python train.py --n_layer=11 --d_model=512 --n_head=8 --n_kv_head=8 --head_dim=64 --d_mlp=1536 --vocab_size=8192 --activation="gelu" --norm="layernorm" --norm_place="pre" --norm_eps=1e-05 --positions="rope" --rope_base=10000.0 --rope_fraction=0.25 --qk_norm=false --attn_scale=0.125 --bias="all" --tie_embeddings=false --parallel_block=true --init="trunc" --init_std_qkv=0.0164 --init_std_o=0.0164 --init_std_up=0.0164 --init_std_down=0.0 --init_mimetic=0.5 --optimizer="muon" --lr=0.0106 --lr_mult_qkv=0.5 --beta1=0.95 --lr_head=0.00606 --grad_clip=1.0 --warmup_steps=200 --schedule="wsd" --decay_fraction=1.0 --decay_shape="sqrt" --final_lr_fraction=0.05 --batch_tokens=131072 --seq_len=1024 --doc_mask=false --train_tokens=781400000 --steps=5962 --dataset="wikipedia_en"
Each number is 128 + 24 x the weight over its row's rms, rounded and kept within 0 to 255. Layers, rows and columns count from 0. Numbers have three digits each. The size before them is the row's rms in percent of the matrix's.

# layer 4 attention key, 512x512, rms 0.0389, rows 258-319, columns 384-447
110:152104152167141080147112092134126077122131128116121123100115103109092119159155163131164108136097129111131082102132155091111151117151161119123120136140154127109115165140126100129099088147139114
106:126095141133132095143088099125119093183117125122094119137138129132131115101140114144121085135120100117085120107144119104138137139156176130151128121142132116134095172149110118128145072142122135
095:111117171158131123115113141117092056144145163176114109158125135162103097124132120143116155146099115123107169162104110114083155138106150155172133119125127155133093121123122146136070142108166117
099:116122089121114174147118122139143147130105101121126130106121120123146152196126112116126154168130127126148146150138097123156137131128099095122129087115158105068142131087133104191152121067104126
097:131117099130122124141089093133144121091127135134153134139137129124134111104129115141114146136143170120136112134116128157109138163085112114122134105108116143154111141131136106141100129115149155
098:106126079099155140167097131087162140150140111141156150132131117176115154109095077078146141150147119159113168104112142161169101128103142130130088121130155159138157133151097104108133133128168124
078:089135141111127112151111114123141102142127121158111175134076118128124140134077121171157129082135124139129171126115138088113127165129131141138105111139161138161156106121084098113125146080119106
095:146125099135158069131119120107109101152095095136164112100164121126117114148138141135153111104139123138124139094065143146123097111145171141157141112139157126133103124144144132116112105154142103
098:114156145102122195121107149148185134100106141137079109126091106128127117140155070112129157135127139120095109181107116131170177091126140129134108121166139131118121123121105117172111097088151087
114:104133095158172150154168067126110094109123146178134125143181089121108139163128120120149216132115107114141163141130135111120112095137145139106154075148172148103137145136139132166144087124125114
110:119135117157130140151145124123160095192109093112086112129133118121145125129141115132107134091118127108122169125143145125112151114142093116131103134154150118126103158170112105162147097123131113
125:086113150157153142124144101147135108138141115135134113148117129120121150130119129136120158169125097135149197125100092115120169159126162123149105117170167083156185166102117111150113083091109122
099:195147133155119114064101103132122104134157124105112117135167145142165135138152103139109109117115129132123115160098172154131110117146132117145130121096118123123101125153096145117132140104126166
105:131114096148134194101099123121181119136124149140127123144153133137108117133137122115129150135094113118121060137124121119113095144165131151154168100124133146114126099106146153122156103099109101
099:118124107121145115149108149137140121117102077134118138116114139145147091129131127128073128165137147143117119152135116136152152087171144143113102138155115126130080150097130111114144116114158155
094:126139121108143123090127158108133117124136120144121112135182097127117088120148162166143089128142128100118157145115097117146158134138131125146139158121152101081143114134138121085119145125142135
099:109149130115135167140149143146161144132118106101127112148134156124125121141159111162121133120134111166109119132134101148142113144104159090106147082154122086130135105145155140137090120133135147
099:073158096144126098127119075180115123103122140148139156106132117137127106195161179127105112097136120134116120109097117096105104166149149112148147104151140131083113113093114132157128122105101113
103:153129217152134132111129101137149085068143129147110109142177149149183162133136108105123169143144135109101122100152103116127140125131106137182143140138107141122108145119171120110131107090090128
104:108094121170178092113160105157106172128133110156156145121131112147137140150108167094163122110093159090110133126140090132139109155143131087150152106140139115108159089139117179112140114162082124
093:156168120156122104129098171154116144148128102091107108115135113094126132129099146143165106145184129070141111135125171154146108132152117089136159101099149108094111125104146152062117102160086091
102:165157110094092091129113139107076110151143121145098163129139124160112149145130135131106130093113126159122126091126132123113120130135087106139129163129123118132164133138113075094114135146139169
104:175109112091104066130118101152096157143173127140152114147136078144139138119148141116124130139151104108162130125137168115119111127126155109106129098121110102156084141175140128137136092094155160
102:112116110138168132121108126172121102135108123065100101137108136133178157121168131134063085131133146169153153065138076153137151136111112113158126136110087125160111144149136116132126152127141087
100:123109126121135111136136137099164132106113118091144147112137171130127118108115143144136125123137125140150151136129095083150116126135157128158157169123107117120110112100143136181112123180137100
096:123082152113114184120146153112202168122145137131128109129127119118077167086150121092148127120090096120119154166180130144150141087152100143098127099099084092143108135164130132115121124127129161
102:120131141117108145085137157174116176148114099103124141152117163122128122123128116155087105101172125154152157141155131135100121103116158161118125144149158107146102094124114098104099139106134142
104:139141116131109139132104156119148142088101107116107104155119149111107081157142102141137116067142131136110102148104143161119132141139120147107065211139183159130094150144094127124129137158161145
099:101144123147137107179154128145117086126115125084132119113093097143114141115134112130092142101111138181123118139109128149146094148148135154134097131117097095147108118138158137165117153095105124
103:126132104153095101130153144176103068144111142129136137133109163110082134121106160149127092119139158129149132136130134114112120142159114093112066110124157122155148124132149100139136125135111109
098:117118089136128157123114129115140129099134109107103149099087086158132108101094150162145122062118135126151153171148108138124150185126149131139103105100117100122092112107139085086117167167108129
101:103115148133107117113160128104125131107153135174144120123124119128115128164141145126135144128134119104086107135134168127096134104141143126133143138134120153102130133174118112154091090131162145
101:119112168089113119107121152136175133094182135110136115136136119120128100116136105121123159139140171112160077152153151109158077126166150117119100120163125119126106122118119121142193122129097116
102:179122121110111124119142125145107172142129130147125105127138108104103162131144160127134091181079172153151132093153154083143128066138143135121170189096084134106122108093114130095121090138099111
102:114127132120131117108163113123121106146122103135146116156122112118141116104113085183083106155146136093100115118080105155137147137157141130135163102136121170135123129138122093108152130136146159
098:121130185130107131131131146146135109141117124109132124102142140145111135089179135140091125088124135135150148146086130169095132152107113064124178122136114123130143114127120136130105108118110150
105:131110137143116100119102145131162104175132105158156137146121130136162082127111119091165087096159142140142114124163144138093126167131164157145122125148119137108128158124126152104157140054182126
102:148127119147097121133131093129126111127101121122123138151167120116096165119112119107132101129109089126162154150067126136142125089126104096119122134154112110107147174106117143144097116148152146
097:122141073139118142114148106154166111100119120118159154121149156132080104154179141149138142122091145136141138130133150076112104120115140164133124148092081117142130143167129195153114129192134129
097:151144124121089167118128124126127159134156083097099153147105120130136165117164192158138141138142125143155103135153129147156118138134139113109104084137126128132152128145121103140125132181126174
098:079140168106114109131123148118114114146095143100111112132094126102141117139150103130142160110106126143114105095096106107079109143112109122118152138135136159151169122111118108110143107105105109
098:128136154102146117159123115122115098089150125139113148136078124062176073166151142125178098152096128141127098116165118138134155113158116144135136138124146087115146090131109121084163115142084121
100:137147132096163159127095118109147126143126137155125107144124133103169135151117131107149150155114118146160152154115108158114168103117189122141135076114142208104150121149153178112147136105151122
101:114093185095123184123114126151131159123143151188146138156155077119124121111115126127115135103094138124148118124099144130125099135122156119135111148146116087110128163103071102156117124130138127
096:176128132137131158158103126119112164128120114121096110144122144149121134124124093152117141153112144104099108156146143100125131157145136145137099073139154081152141125153134129122115145128203147
105:131112152132175158131127139132120122119174148185133114145106105101119092129156128159126116141148126146080131165145142141179151129095107168097119128134113086144158153153127138101162142131100120
099:116133088123103106186157098132138082132150114112118140128165120140151113162100111112117146126114070129123157132125105104161106117130137085121082177136177127173157158120143149139102162102124134
097:111118119174092127131145163135128114097134135099119145137138134107100137123130093164155147138130113142126221109085140188132103120083133146116144140125137137141114114151145127135076105085164102
098:128153125127125111091158143112122132142153134127082102130124143126129134137121158082119153123176125116125123145128140145165115129132149079116133111092165087154100180127124128137153126126108154
100:104143129085146150103102140104149059143098103165156101188139115132142165153130150072095150157132142081135153071135098145115097116188164116112130119136143159095117110173151079098134139149143146
106:137150148113135162122144087130141101122146161131129122156111136137116135088116118145155107116122118115122114099099134121157116132142129166086115124155167150120159128110131138122105156121137160
101:087118150106102118114155120100099095122126124093128116147136097140122119099101104126179140143131119141120145149117131090144133136106118111134159122163139186133193105165147158132138117101076146
098:092147119144129121103159101127142083123113132156144140105125132166119105088120167114167098146142162110122147126152106112116101153121122144107154122128093145138136159134111123087120146102145148
100:112118132127145135137127133104159126158119129113138118132108136116134111130143102095168091130135126157142133112126158112103124144150133108130142132116141153108139166112145137129135161155094154
101:146136145100111169181155106128134143150087133184082126114119143097131117160116122122149162110111115134153114120138096143121155096142095137164134152138092144148131127145172141159171098110112117
098:131090148103120102136163149151163150179148121126122189138113140123124158100165130150132157106129161120140176131119119125136135121106145078112172152134146106147140103125114160145125157139139105
102:148117128126143163156135149146141125133135129129099149153151125150105124116121099153115094132110123110105110113196110127154139115137133191144134154145132141151111132129126111136141116156113080
102:145112153086122113080130135120143126164160121047114121148137110096164143095124109125167089131144125106074124128102126130127152123146145130106118090123109140125132178113116136134194101144111137
099:108132102067139178141174123161140092155115124138121156145147164133175096129135127121086101136097102129112185167134101173148123117125125108109136120126131139159138138118127099115131152113132130
095:166105035127149130118145115089108139131142090125099121147138121132086112136097131161153106165136118134136112130172087152141153118130077135151130128125125154084095132158132140142111127092186149
096:098166155121144123084133117143122162126109160126132117108129094156146143099074090127166131120159123147112177117192118135142112145130106144091148149116115153133157098130147198110154123113160112
100:098147164095083155095118103097144134145068097126096086102146108154125168149105126130121132116168120120161079144125138127146120141121097084128143145125129107109125127108121139092127143133132124
# layer 4 attention query, 512x512, rms 0.0387, rows 259-319, columns 384-447
103:105129114091099140115128146139090158110146118102128131142125113129149116099130113153175081115092118137153146109104135101096147155122131146157130143125075139110204110087136186125156167115117138
093:124131095147106108123157136117129201114124118100191161130116143134152108101100105108088149133118166118178162130130110163129131133136095112078114113116123088151120106141127113088107139174166093
097:146131171126110114135155124123110115128085159121149092129115115121144163150111164162142151121153145085111101114120124163084117093124080118150132108108125103112084132097095137105117120155135139
093:117094150130099124159088158140155102137157143137147106142139148112143151138081115146092111143111092087102154171091153182135092102110120107119117118142136166148156102144136146130152130095137079
099:170121101130168125141119120121086106145137117147140138089105191148124111156064165124112106120123113136154110121167148117151152098090150160108069102125127115140123108133124146122162135158127143
075:156165110135142114130115159135099157140134165161128066115130108149126072147153124132121167157107161140128127137146121145127154083108155080144144148144127103106066171157155124101135125169191130
083:124125134111158125162093135151120072144078106145159110133148162118136138106130146142123132163126112135124114140192175156111105134149088134143119132157128141129125129135097109121089166082111142
110:085115142112143128171120135123145056163110123190113132168130132139138131106117107113176088110114129107129175101104122105164155146107152105118113134149118125157130143169125113174115124079146123
093:083124099122166142166103134132144107117138102163117138159152127143119138120132143153148056134108126129136128100144146114116111182142160132152131120120131098109208104154142131170165139083106124
095:107128122096112143101130174136140104135085150131142110114139101139122124118152118163125154162134109089134104137100134105101113131145111135131125120148114119092111102155099095138135133113109160
101:149141147131133159093134108117110133117128134118137116095104107138106102162085144127129150113129116078113146168165107134124133077134120166132115148136095139113123133107154162106159112152105120
093:136115123120102133171131149127136170153142144136111134122170125112113152131117154112151125129161107154146157163123157112124110091119107107131164135158135107158044151123151140108133148120136108
103:116133120099162095157140127144123101099129131124124136103145097122137137129122152097122124116164143123143152091173103120086100127144150083111144098135097139130147139123131129147156114111138124
100:134113149097169161145136125153143095143125128180121182146147115115117145124183148122095102143182135132126119123121098121145100108091126158126086148117105138129112161155098151116148113141158117
097:114124123190099114119119112123119165087113101096159057088148128137089093110148127130163135186137169139159158103162168117120144146130067139120111124101114076115175149119163146110140155164111157
098:107110096186128077112149127139098110136103109075114130090146128148112119118151154148121124162123078162108135141109082126121122144146138162128177147132153127098120117131148150160124123138131125
098:136152070127174103166136101131113110135106118170103091174167135121128168144114153145181130103118160138112132100129120119117149086116146134117135109123096146125101143118136082133133117147141148
103:105129147125121139092145102160138170139133123124142095158151121111140143138152121118162136086167115154141141111146129141127113105136091126162157114075147136129140102128176130109187144119124126
104:063139124081114096119131115062137143100150158144203131118109178138143130153129154157114178112132123124117083163146135139110131149159131100107124113110143108123101139118138154096103123155140112
096:103116144100102112027152110126132159123064138115139130132124129128083130108144111145137172124127155112096146137144141132168103108112115107084119143112109141167107169146086170142150118130142088
101:097138113170135103139150095156090155128113150114116112140144145120140125168198188139080169117133152158126092142130106142107176128091141119116125119087133112153111158145139158114140126146156103
103:133111164111145092178166144107154144118110127099112141133115126144156131117136173144116115100156124123132128083110142121138107110130088138106109132147108132123133176143110118134109090105116103
102:127158096150156143107096155093110104165084149117124120140138108146089141159159150124085124097112115162177121105119118121114125086131135123164111098129143161133125110130107112115100173096143163
100:119117139144137114109146139117139102111153138145126154132150101124115106120127122118124129152153175112132103146162116104117111111140169150119130138146113148130112147098153131145083078102127134
096:140125143097104158151140143094094134128116051118134137140145097135142158132129117146134112120130145133144182122154130101134107151164123173104092119105117094153159135174125119094065126096128161
106:151132095143139139098163138153128190150115094125154142133131068095117102147142135093160105144124087112135124147179112121107125118129109157120143133114145139099171109143058098117149115124136118
105:140154116121098132138122184136141104126128095096106095128159123079108106104143127121143137174119138115083084117100147136140140137168223119148108130113138155130130090134089075103125142107162131
098:163141098156092110122110133168157128160176129155080138088140143109146110130116129107165104104171120126078120151158144106178131103130144104172137141132125116107106107181128124147154133127157173
103:151144122163132094130145126175139090104142126147127098168113145099154136082154093129114102116090111110122096113125150184124147124146149084141139107103115145161108164143110126126132114099118098
100:116120114135139133105148109134138117111119130103144121150118127156150141134112121117148110112127092097107095164143115134111092115131118138144110145143181140107128123162120097201136094117137193
100:096159086134098173113109129143128172130132092114129141105119147145122087121129183122097115117106155137087115120131169108094129132113169154165123151162140138088110117191163133147173137134118163
096:120116112088112128121092105126168100142136138090132132158151158135140126106166119129144119120162113094175126121118150115078117161153131126120087128145133144126114106189113147172184120146091118
101:141155135068116137141149126088084138122119127116107129141119118088092150117141152134139144137149102118133115155094154124096153103172076131139116117148117108135165101141129157151108140112153130
102:109094125092128126155122127151135112172130110118111157113081104139108110142128151128097127122150127103123113116143132073156168104132121143103153104142132147097171155126160094128110119132151111
101:104109162135139112143158122139113108152072117148104153181149112157122164111105157091136103129148118139132099119128142109165088116142122125164118126135109090144169110176114102153148159107136098
101:113121099131130143179133092141117126107103154136086078115129122118139139133138096148172136136100158110124158050124154144139123127131130090116133122129094150122121146095140121137070124117099133
104:104145092115120125130092144113140100118149119124145085108099101157127129106155094123144158143110138133121053113167162088130145141151117123152139140134126151137118133155145114129117180082135159
099:131133129152121147108134129124108151131129123120114129071130126111140100124136130123152136098105158124169158130179159117147108108101149119147129129113101138111122142137146159090145122159130118
100:151142056188135066152108128100135121139105109150108131130159090104119110124117125168107089132168129116140097140135131127125123077127088105152184151142145119111118147178142132134147080113105133
095:107093122099153124170133149160098167117133176094127127155162106134136133128168116114128185162136141126105104124143093140095123155161144131116174176130096128167102111153140115099124144087139099
100:120107100107140112138123159140138090126118142064146121140126135144118086138152126158119086048142128178110122072138177108152137165138125149135105115134141124163094120139103098124121116173071121
098:126115136089142147161130166108167139107160144118098131081084131137142131098143165124135119157143121123120154139132141118134143137116153104096132130140102151105114112116129120113140133149099153
100:130110129136134114182116121147147168124101158127132109137116136106128144090116170146142117155118143139134080136100113118164117127162106143138148108107147085125155128140160076159137136123120143
098:157131169140106139108126137175159124118145121150075120087121129151129112164155154133130126120093077124156101147100154099079070114122124146134111130148142164141136105121145152089126128137175125
104:140123126111096146117116148160124162169113137133112118118123094119127131117108126155129154142144110176116131136114122130188139097165094132113082115106127110088094110122130112134158124092140118
102:179145101135122151125112132118149122120176142130141143147152120120108113150144158108114107149131097103131145119170131112133117151160106134104119140122173176116137128076175112137133157098116134
098:116123106104126128086105147150123162162108121103123188128126100141140117113134138098131155121120142116148171133103094136152094091134119152125122168169165082165143170133091098104075145091158085
098:105130157170127169113126120139115180116136097119131085122154101123177120135128112148121123113043145125086140127144136123133154067133132084093158162119087125143178149153134078121160094107100141
097:121124151138141119118139139140161116096122124153119106169100132150099123121127091118091161128071147102145074148113140117096119114139111121077102133161181117137127150136138137146145119139146129
103:123136107119103115116134126157145134128137161131125146091108144157121110114138145089147145126136125111142158086149160090142131154093129134083153100118105119108169122124115157146131147157140139
098:151143129118130140125136147173090103140144159133180146166126137118107129131115143137147138138071109143169134144080135123138112158139105095097106130124144150125132108117157165097150185066114160
100:115121090074121076166101088150168069132123123172126108074161108140149144143137153149161154108138128108130101130160117140142134134113097137134133144120098110167137134142138160151106147143092103
101:117119087121165092167136097164152153146124106157100137131124153158085109134118132090117108138138148111176133107156123130122102137092125097132125159120118082141097102112111146130136143130141107
103:126087122091115101180166134142109171131140163154148067109104136115119106159098080134119137155118121124104142106094121124168101146096141116105133143140086113111137135122153153122140126147120119
099:134102087137159111130146131080143123098120108176154121141144106158108168131125111140129141163118111139147160177143105109146144111137127125105118130120119113116157113154128100145115148132111062
104:136114117110119127116145139125100062150145122154120121138145133137114144139142173133136141122091124128164097144093127171130147140090121136114154168118130156118110149105121134128129067150141149
106:103132155123118161104136092102151075168179116172143122136125106119129118127115140141155123147121151144119144127157113114118138107155129128144114123107114116157149121139148099147165080134137103
105:122108080115164105078130133126111122120146116153129107103090090139103080130137129152132131168124111168117130131120108122137123143162097146126135162097136163145152107071123109119126151102111148
095:110165125094096149124140128127115111091146131150108138178114147105108144166187118143120127124134148078121154097142149114112114182123096163129100175178120141128164105121092107170134171113136073
100:135100116096131100127131110127110140131132107158109101135111157144079090191139079090137149078111151144117134142162115118113134142158138078120146117130119135133135107112124120101142119118140164
103:156140110153133131095102114125130136101150166129145145116117129127111132163132135119126135103136158138145103147069101112171124129139108138118084131096134151093111185105127150146113169137126123
# layer 4 attention value, 512x512, rms 0.0347, rows 256-301, columns 384-447
103:165125129096110116141150122170109151127127160111124122137077119113111181120110148106129135136097130095127148103135162164105110165148122095134136150137130116183181124119113153150109110152144099
105:150108144121114124169117126125144144152096125199114158138100069111158120130090109127097093121118111104107138118080156122148134146133095155155145149125141142137128156068123170105137109147124129
100:110128141118130173135132131126153132138112129128137109134100080145108148129112127112131126109093142127110139134120129156144119105116146108119148126163151085137115098126118109116075136181138118
099:165112129142144178142136122140127127154136129129147141136155131121159111122117141140149111174123110112147142125121146111136115089148102099117123123141134094115170085119144149149129151163116127
105:118096158151140154099142128132110173118129128072168139156081116108157107108167162104136120143115133134153109132126107134135123167134119109109145127113163099112087155124107105090126087160127192
105:143158136095116182185099111102143084128095120146098086108133114151101138144128099130145113102147125102134104143144145171130135111131115143152124160153152121141182088139155170112116146129118144
103:102125123142128143124073136146126101109172125132093090116136142111135123129157130104127135132143160092135123084143132165135147127100114122171109167121090124131122117110118150150165107133109139
102:101132102105113167145166121099166143133113139137114172133124148136126139159135151163130127134121117133110114106132164107117103138131168105124125137149153144123093089131170120130140144147106144
101:115107068104152163156170164139108173145159138136157140126132125121172137123131121121108133122141137123096108170107128155129140149140162157139127113121174146123112118114162138135115103127124137
103:135127123128127136122090115123169160094143141142082135108151134144115127149147157099126109115131116152138156140133118091109125078152118144127126126138147120155169146102101110139155155129110140
109:102115143114090131112166127101103124126088151097093118130135134110110104083152117118127123124106144112121168109121141078125112135127103120145117110154138135138125093111104065104117143069117132
110:148131082129124161109079150098136129119130108114121109092174132141093105134141110153103113112133102114137125138134123106127155143134135093180175077126125113088125113118121124120143139127147156
108:102114159112144154131143129154106129174112156112124135101126114148125117119074138117098144146152145092110146083095089120108144108122144109142128153115157172154126135124121136138102109121120134
108:127154128101135145130078106135160094129175106124141156148131114170141105083107120168103153164157143109107117140123116126132152142140125133106110141108139113121118127120098113115121149138131113
106:088083178113136131114146122152152130151098089109148097111130194125125117113118087146116118131113097117112127139126120116172112153121089138133096142151150099161128166088141134155118082148115131
105:124096147133141115181180119106147135144163098122162100112146140129154123119113104126130113108157079169151095133138152150167124084150124111160165088117126126120130154119135118110103156137071105
098:105118158101134130152128130095181132133098141146166125131093130135100135109102103147077112129126117125117133153135136152119156165124133149113145193136081103152154124128115095160111139168156121
107:127128136123125116134134110165127163147138127148112151158116093108087095175154163150102143158098116113083133123117115142146140111142091095099124112125183130120075135111163118112114121150123160
101:155109144099147134126163144124122126139137121104094124127150128117120123128118087134140130104153131131112101114083122151155093118106126141155177139138126108106145126127159144111144096143119149
105:115108136136141124167122148111105117161146085106112128110144153109127129200121165134158146159147102121152114140110133115149121121118104076147112160110153116149150141118134139101147124133122146
107:125160130107119152149137107149172159083156144119129162160122113143110192171111120156103152127122105106119138170174128163120118144123167109139154166111131116185180137087148163110144175117111147
105:155123139081127113133129136155104097151131105110120113115145121135080075120118165128105099144108129133143137130144093160146123122140144069121127145107147148129139146128112153136117137139143119
104:135161113151122131155174116084166126130118152121115095157141136121097125148125149115146161118139090135115129152102100092138146120119094116103144132144138118099134150109120143135164123135141093
106:141116097145125115132130161126096076127102133093123111085090139088131133113101127146132111173112142143169148150167136134137178104126107138092103122076136099115140144116177136105133168102118101
104:122113131163114154134110153093159152106141094147125142102136125132169113105073133112123138131133145150107084126143098146128127097123081127102123141125116113139160161123152125104130092167124125
102:123098090137133141102145153125128105154152135142075134129139160124129180110114070134091129130105169129126133068150116085118090140135096107140143132116126094074148130114129141114136095178098117
102:123125161129146133107143130111162126088134130177112138158155103105151117109134142157135182137142105119131155173113138059133109118138162118114140130139145122114177132147118082142124120137109174
099:117124137119135142160098129125165157121131153153136157042154131116115136118093078121125097088104139111129169111162094118090123104141146119120130125136116138133120165126137165106115143132135147
101:077093137126124063149167116155141101131106155124152135102174105142130102161130157110143107145147157113062135146102137144138140081166088143127117168103083129152075128151123124150134095124149135
109:171124162153142149138113139086142145136093109130103122107099148156124143155113116108113110136160132105140063123125113123166140173123168111125118144101136145120148123114104092136131125187154134
103:116133129151126157139146143138150143094140065118124138123129120107125127091126183120140172095120127108145147138142117120158122121144151144132113090116140091144132107087099120109136111131147124
109:149136133119139129114087152153136131075154129171120088098141171124125094125151102093122132137135176099160147186159113130126144135138135108141124143128092143122099176111107138126112114127107117
096:122108139146144081142183127158153133182128130103132110150114162137138151133091164173139176153119145150144116100114137133107133079140110119165137155146169104156108169170123118107093139109146155
103:130149132155160094100125119173116126094094107092128095160114150148119138102156144087159086154130145114119126145155149097139143118149149109147166113114141087069109149153128129138149133121118147
103:139121140119163123123121137102123135120124137141125103121131096143164142101124111157120109139133116139143135124101077162150116118122106154161121124175156117150106083173116155154112136097102152
105:109122132133143114117123130125126103089122096080136105151106112119178149106160126119087163135112129096138129132107090161137161097110151107127084103127161139147131138133143125126134121106130122
099:147131135143109071152122095088107142111127119107142123146134124126134149149134110117136136124130089144144124115154130154181120123107131124156102144108107118175081136121111123118141099150132149
103:157117126095111155151094138089102167120130132094134160137137173109137132167156123127098136131098119121100104140188112130142126121102124142152134118104145098142166114141105114152132110106136114
105:146126105157143092104150129138179128118143101143105133153146168147122103148131137124121070117140151100132135130135101138183117113111110146123148097127122175126132142109127143137090134115129100
099:138104114103135160110109130121177124100121143132182137149180099141110099096132144085097106124160108147109167075098079127153108151135141135102100110125156154125156112197124153064136120138117126
099:133107102145155150111183155140109130110143126149136155165126105133097145143117115151127137108126156117159126123109132037138103131119116175137112149137154076127075126140106143114112138110133105
105:128104135171176135110116131144153075118140142155104143117125127130086121143117113117122071132096115107164119171134145098150127179141148123137126099117133125131165110118115114141124088095113080
106:107134111126140105154109109120118094084143123126140116163120129101141122134141103146140170118111137154126044158124091125101125140091178123151124133101116116159151149151123137148148134125095114
109:139144149126134125166117099125091142131121171170151121133118121098124160079110114111110110089122103145136145130132161122136118117117105089120139144148094148143130134176103137138103125101168118
103:166103112103156125126115136176128145135146128131148129113143131131117170130134130105150122132140141160146119152182112115090133183188060107136131141127139152115153147188144127173135108083177133
107:126115108123114100111100082083127096126134137132103086097162117097148122107112118148142138157123105110119112153097117099126116121137165116119165119145197107144142173128126165152138135128140132
# layer 4 attention output (transposed), 512x512, rms 0.0571, rows 256-300, columns 384-447
098:113101097144128122066140128109149056128132138154125121099123125156064082104155115115111104112137129091146112139100125087133117127096107126110149128134128137141133136165114118135147126086100123
095:162169126079111107171154114150136149085110118126067130117129111145144154138172094161095121113165135114101113101125088140100152093115137119137151151137103077123144128163126106152113126117150103
097:144123092130082089141155085146117148129138113118114126144118124145140125121111058139145147097121176121158125097104112103140109122089082124168121149110088163136126119147116116132115143124205135
094:133144111110125122172128100115093120132119133135082153153121099109112165121150136127122100083109127116109162145092118142122173165093091166097074113121131131129104157146127153127101144114140151
103:154128132137110116125157119087123120124134148138099136142100153128127143172121128138091172131119146094139138127135126114105111110119167145138116109148111150138126138138091101138101087126117106
099:108117122130118097147126163146148084155141118110135134123159120122093137122093075152142134129108115111127116134120139098131084160139125133129126120089101152118102152146147123121143133140121127
098:131087119148129133111149111117140117137152150147154165073103111110079133179089122142114140136123151166090120152127103086134170142112137142130142090154128155143110137142148144133114111156062115
101:085162170138065116141124145125123131098127163144146112103144132127122136098136108151149171149111141100062148139127107112135135131126115132106085097150119074126108156167146136137147162145107157
099:121151109141132134142143166122128103099119138142088127124108131132131139146125135063143119077155140121126156128144117122143153125124102103111141141155107120130125140103090110143123144129149125
097:101174085121097105085128172128083143110119130125109135128104102112105147186103114147113148130092107134129131128158152156112085156130143168135150177129131116157144121130132167154147144164160147
103:107149139132134123135094089087130167093172109140143133168125144138159196117142083111137080161167130132129109133143169114102107136134137137159139130164056119103153113151135154136136120139134084
107:135075137155142119139115136112129124165100085175102159156134119109099127184093066133119118157135115158129116161181147144152135128135106106116120113136149096173142116146170098138090153133158096
105:120122099103132107162103135137148127127120159075154144150121150113145109085152099155160136104133107089153108120096115125125128114119127107154129138100080107139117146143096117105109111156103086
102:151127117121151141129112172132137077108118157141120103127127140181091148114148127112093137098103083123109114148169127081078140174110177153123119116123125128106105143127147136125135136127082145
099:089143118115121171128097131110124130097158147150128119109094154148141139132134131161145121129124176124133119094124078144095116084152157141108096155149110100133107151125130131103126139121105131
099:133141123125101158116124123088160167125129160111159117162129090133110140151143100116132154117165105076095127109130113141123126145134085118118129147149151141141098115140087106133100120101135120
094:188137133150115114141124155125106095155171159107152173132154136090130167111159160119147100130153132124109113135142144105131143110172139183143141154125162108108080109103108164102096058112103143
101:109135092106112121143119133117146129100172127158156153102107150127099139159128161135141142149144124087116141138160079143121168152115162104115093147139106137126191136119147166124129100133114135
095:125136108120156101125140138084161111109103116096106117140111139117133158129148166144109134127098155155102102118108107138109172141168098116136132128150140121103129167151158129148145129112116134
099:142147130171157123114182141098116105157133097137086109158147096100174113124097154134122121098131096124157098123126100147159110156128088069178118104153107128130143125117128140137116118146071153
106:106169112140127164080101123098127142127175158147130093123125121139127102168112106133126189110089138112126137153086116116159095154122111153117102107102177122098125114103118160161151129140115124
098:140090110143133103149113134168133169148155113123107141124180152104074120146124100098149161091133110136116106108141174119125122094165118105120143143116127125143177123148095101123114112071098109
102:098068157133131143164141116140124084122065142160087088139105129125146123100103133137118164126137120065127143120134097173108095118093099091144133163107146073139112123105096107126151115143121147
099:104132116129115136153136092131100141111164121090080135202184108141103148154129154117139116156097093093106126132135114149150106145113150132107150152138177140118203120146138110124157109146148117
101:117160075129143124161130131159129154079102114090123100155167151112149140142118151134151130114159172101168136125117095101073117125136165135157115101130116120109103120103148112098093146101120115
098:154130152101165158175137132182103164099088121140126130091095107138092089141152152118144161095105098103135120175112128133118146141167162131133124139141163121111117113135101120125112144133126116
096:125119117132106117143158167104112080120106126161148074118133191100120151109116131124132148123111159145155118117151114122119125182147103122165122130116076123107113128118139181136129129084151114
095:133111169143159124142130122130119066113068140117094129122104141099160093134131176134147172131120105160117134109121140128102146076147133115144093147108135094145120097132148121122106094128096110
096:098108133124099106102097139155124180147121085150121105131073149082082133146124135115132145145145149131171156077170110155141143127106128113186106131161093143097093131150163131152118158127119121
110:137081117119113104118125184105144123120123143118122096135152098099114127104168123170165122169113141128151115120143145139100103117162109170150116141128111145113111063117110125130134168088108102
095:175145115105134131107142125100129104165160133172086139121112134139141091171126135158154125137091130122110111138149145128108132167129135136130123136141153150086119124129164120166128124159131091
102:136097143147114144104143151104112147115133113070122156153110156132122158141129127126126125119122108111121124123139165102113116093131180137136174076092144121084116093121133094126118119157153137
094:092107083132141107138159173150185101102145119131158123145158096109090122106121065131115128140158130148134119059104120099114088136091130157140145143137140166136131112138085139165093142142122099
099:145124095123108089098130127162099119120130148176128182103113122121123115149104135158094151097122112183147094143089163135128147142091118096139121145103086149163144104171144117123135108114147099
097:100134116147142123127149123170125096149110126145140110109163156164114095119147120139160086117141126125127078139109184146105127102159124154148124115140127108171129162123117124118118157140112148
097:099110116154143213123101151125089134118135159117140107109148138117076091131089102129140129133100114157116084154174125091097114113148107139094165106092087153118148149133120143200109140144120134
092:098108143107106071105135127117121102159130122129154143139151133111139107116133136099136119114109097076130150104087147115116128136132105132113139152098133188158156126142133140125131088091127109
095:139165116153144120111160099157175053143170159137149108132103133114131121122108137128144170152146133154117102145126152102106124118172136097100137105137174117085117142123106116137098094061151093
098:140152104148121063133089156108150115150124137099125142139149058138129113117110107136136136110092147147143110132080111139112140146170125113127127148110117139106112115143188114128130120091116181
098:144132135125099113141120153174142145107096177135139182125099114143073099042137133147139145128112104126214059117140143122134114144152152129100145134146147138166106122116135082112093163157112101
095:120165136117100124117098131114136165183157118104150116124141133115137088112081089173123122116123125130142162122100107161128136141100110099138103145149105122133143084128119115101129138175124141
100:144103171124131121095148127097139172121120091106145089160143091114139126182104108130117132100140151136106130089138089130099144108125110147116131123124149128122118172104146129132110120126145098
101:118167138147166150077123111131128139100114156104161125125147120135122118129172106144110182117152134148153088191112129121088146134133145150119179141115181175135137146124117119109119160081150127
102:124110140147125093093157086123106115157129181103130117094167104155145137116137167106132128120184144166105140119162123154140130148158142148124115101118131158072145125114074101160108113103147129
095:109111135159116134153172112102131151157099120131126120163159116151135124138113130134116099098104145142117164143117184166142118130093161111177115128160122110083085084122106100107113128152177132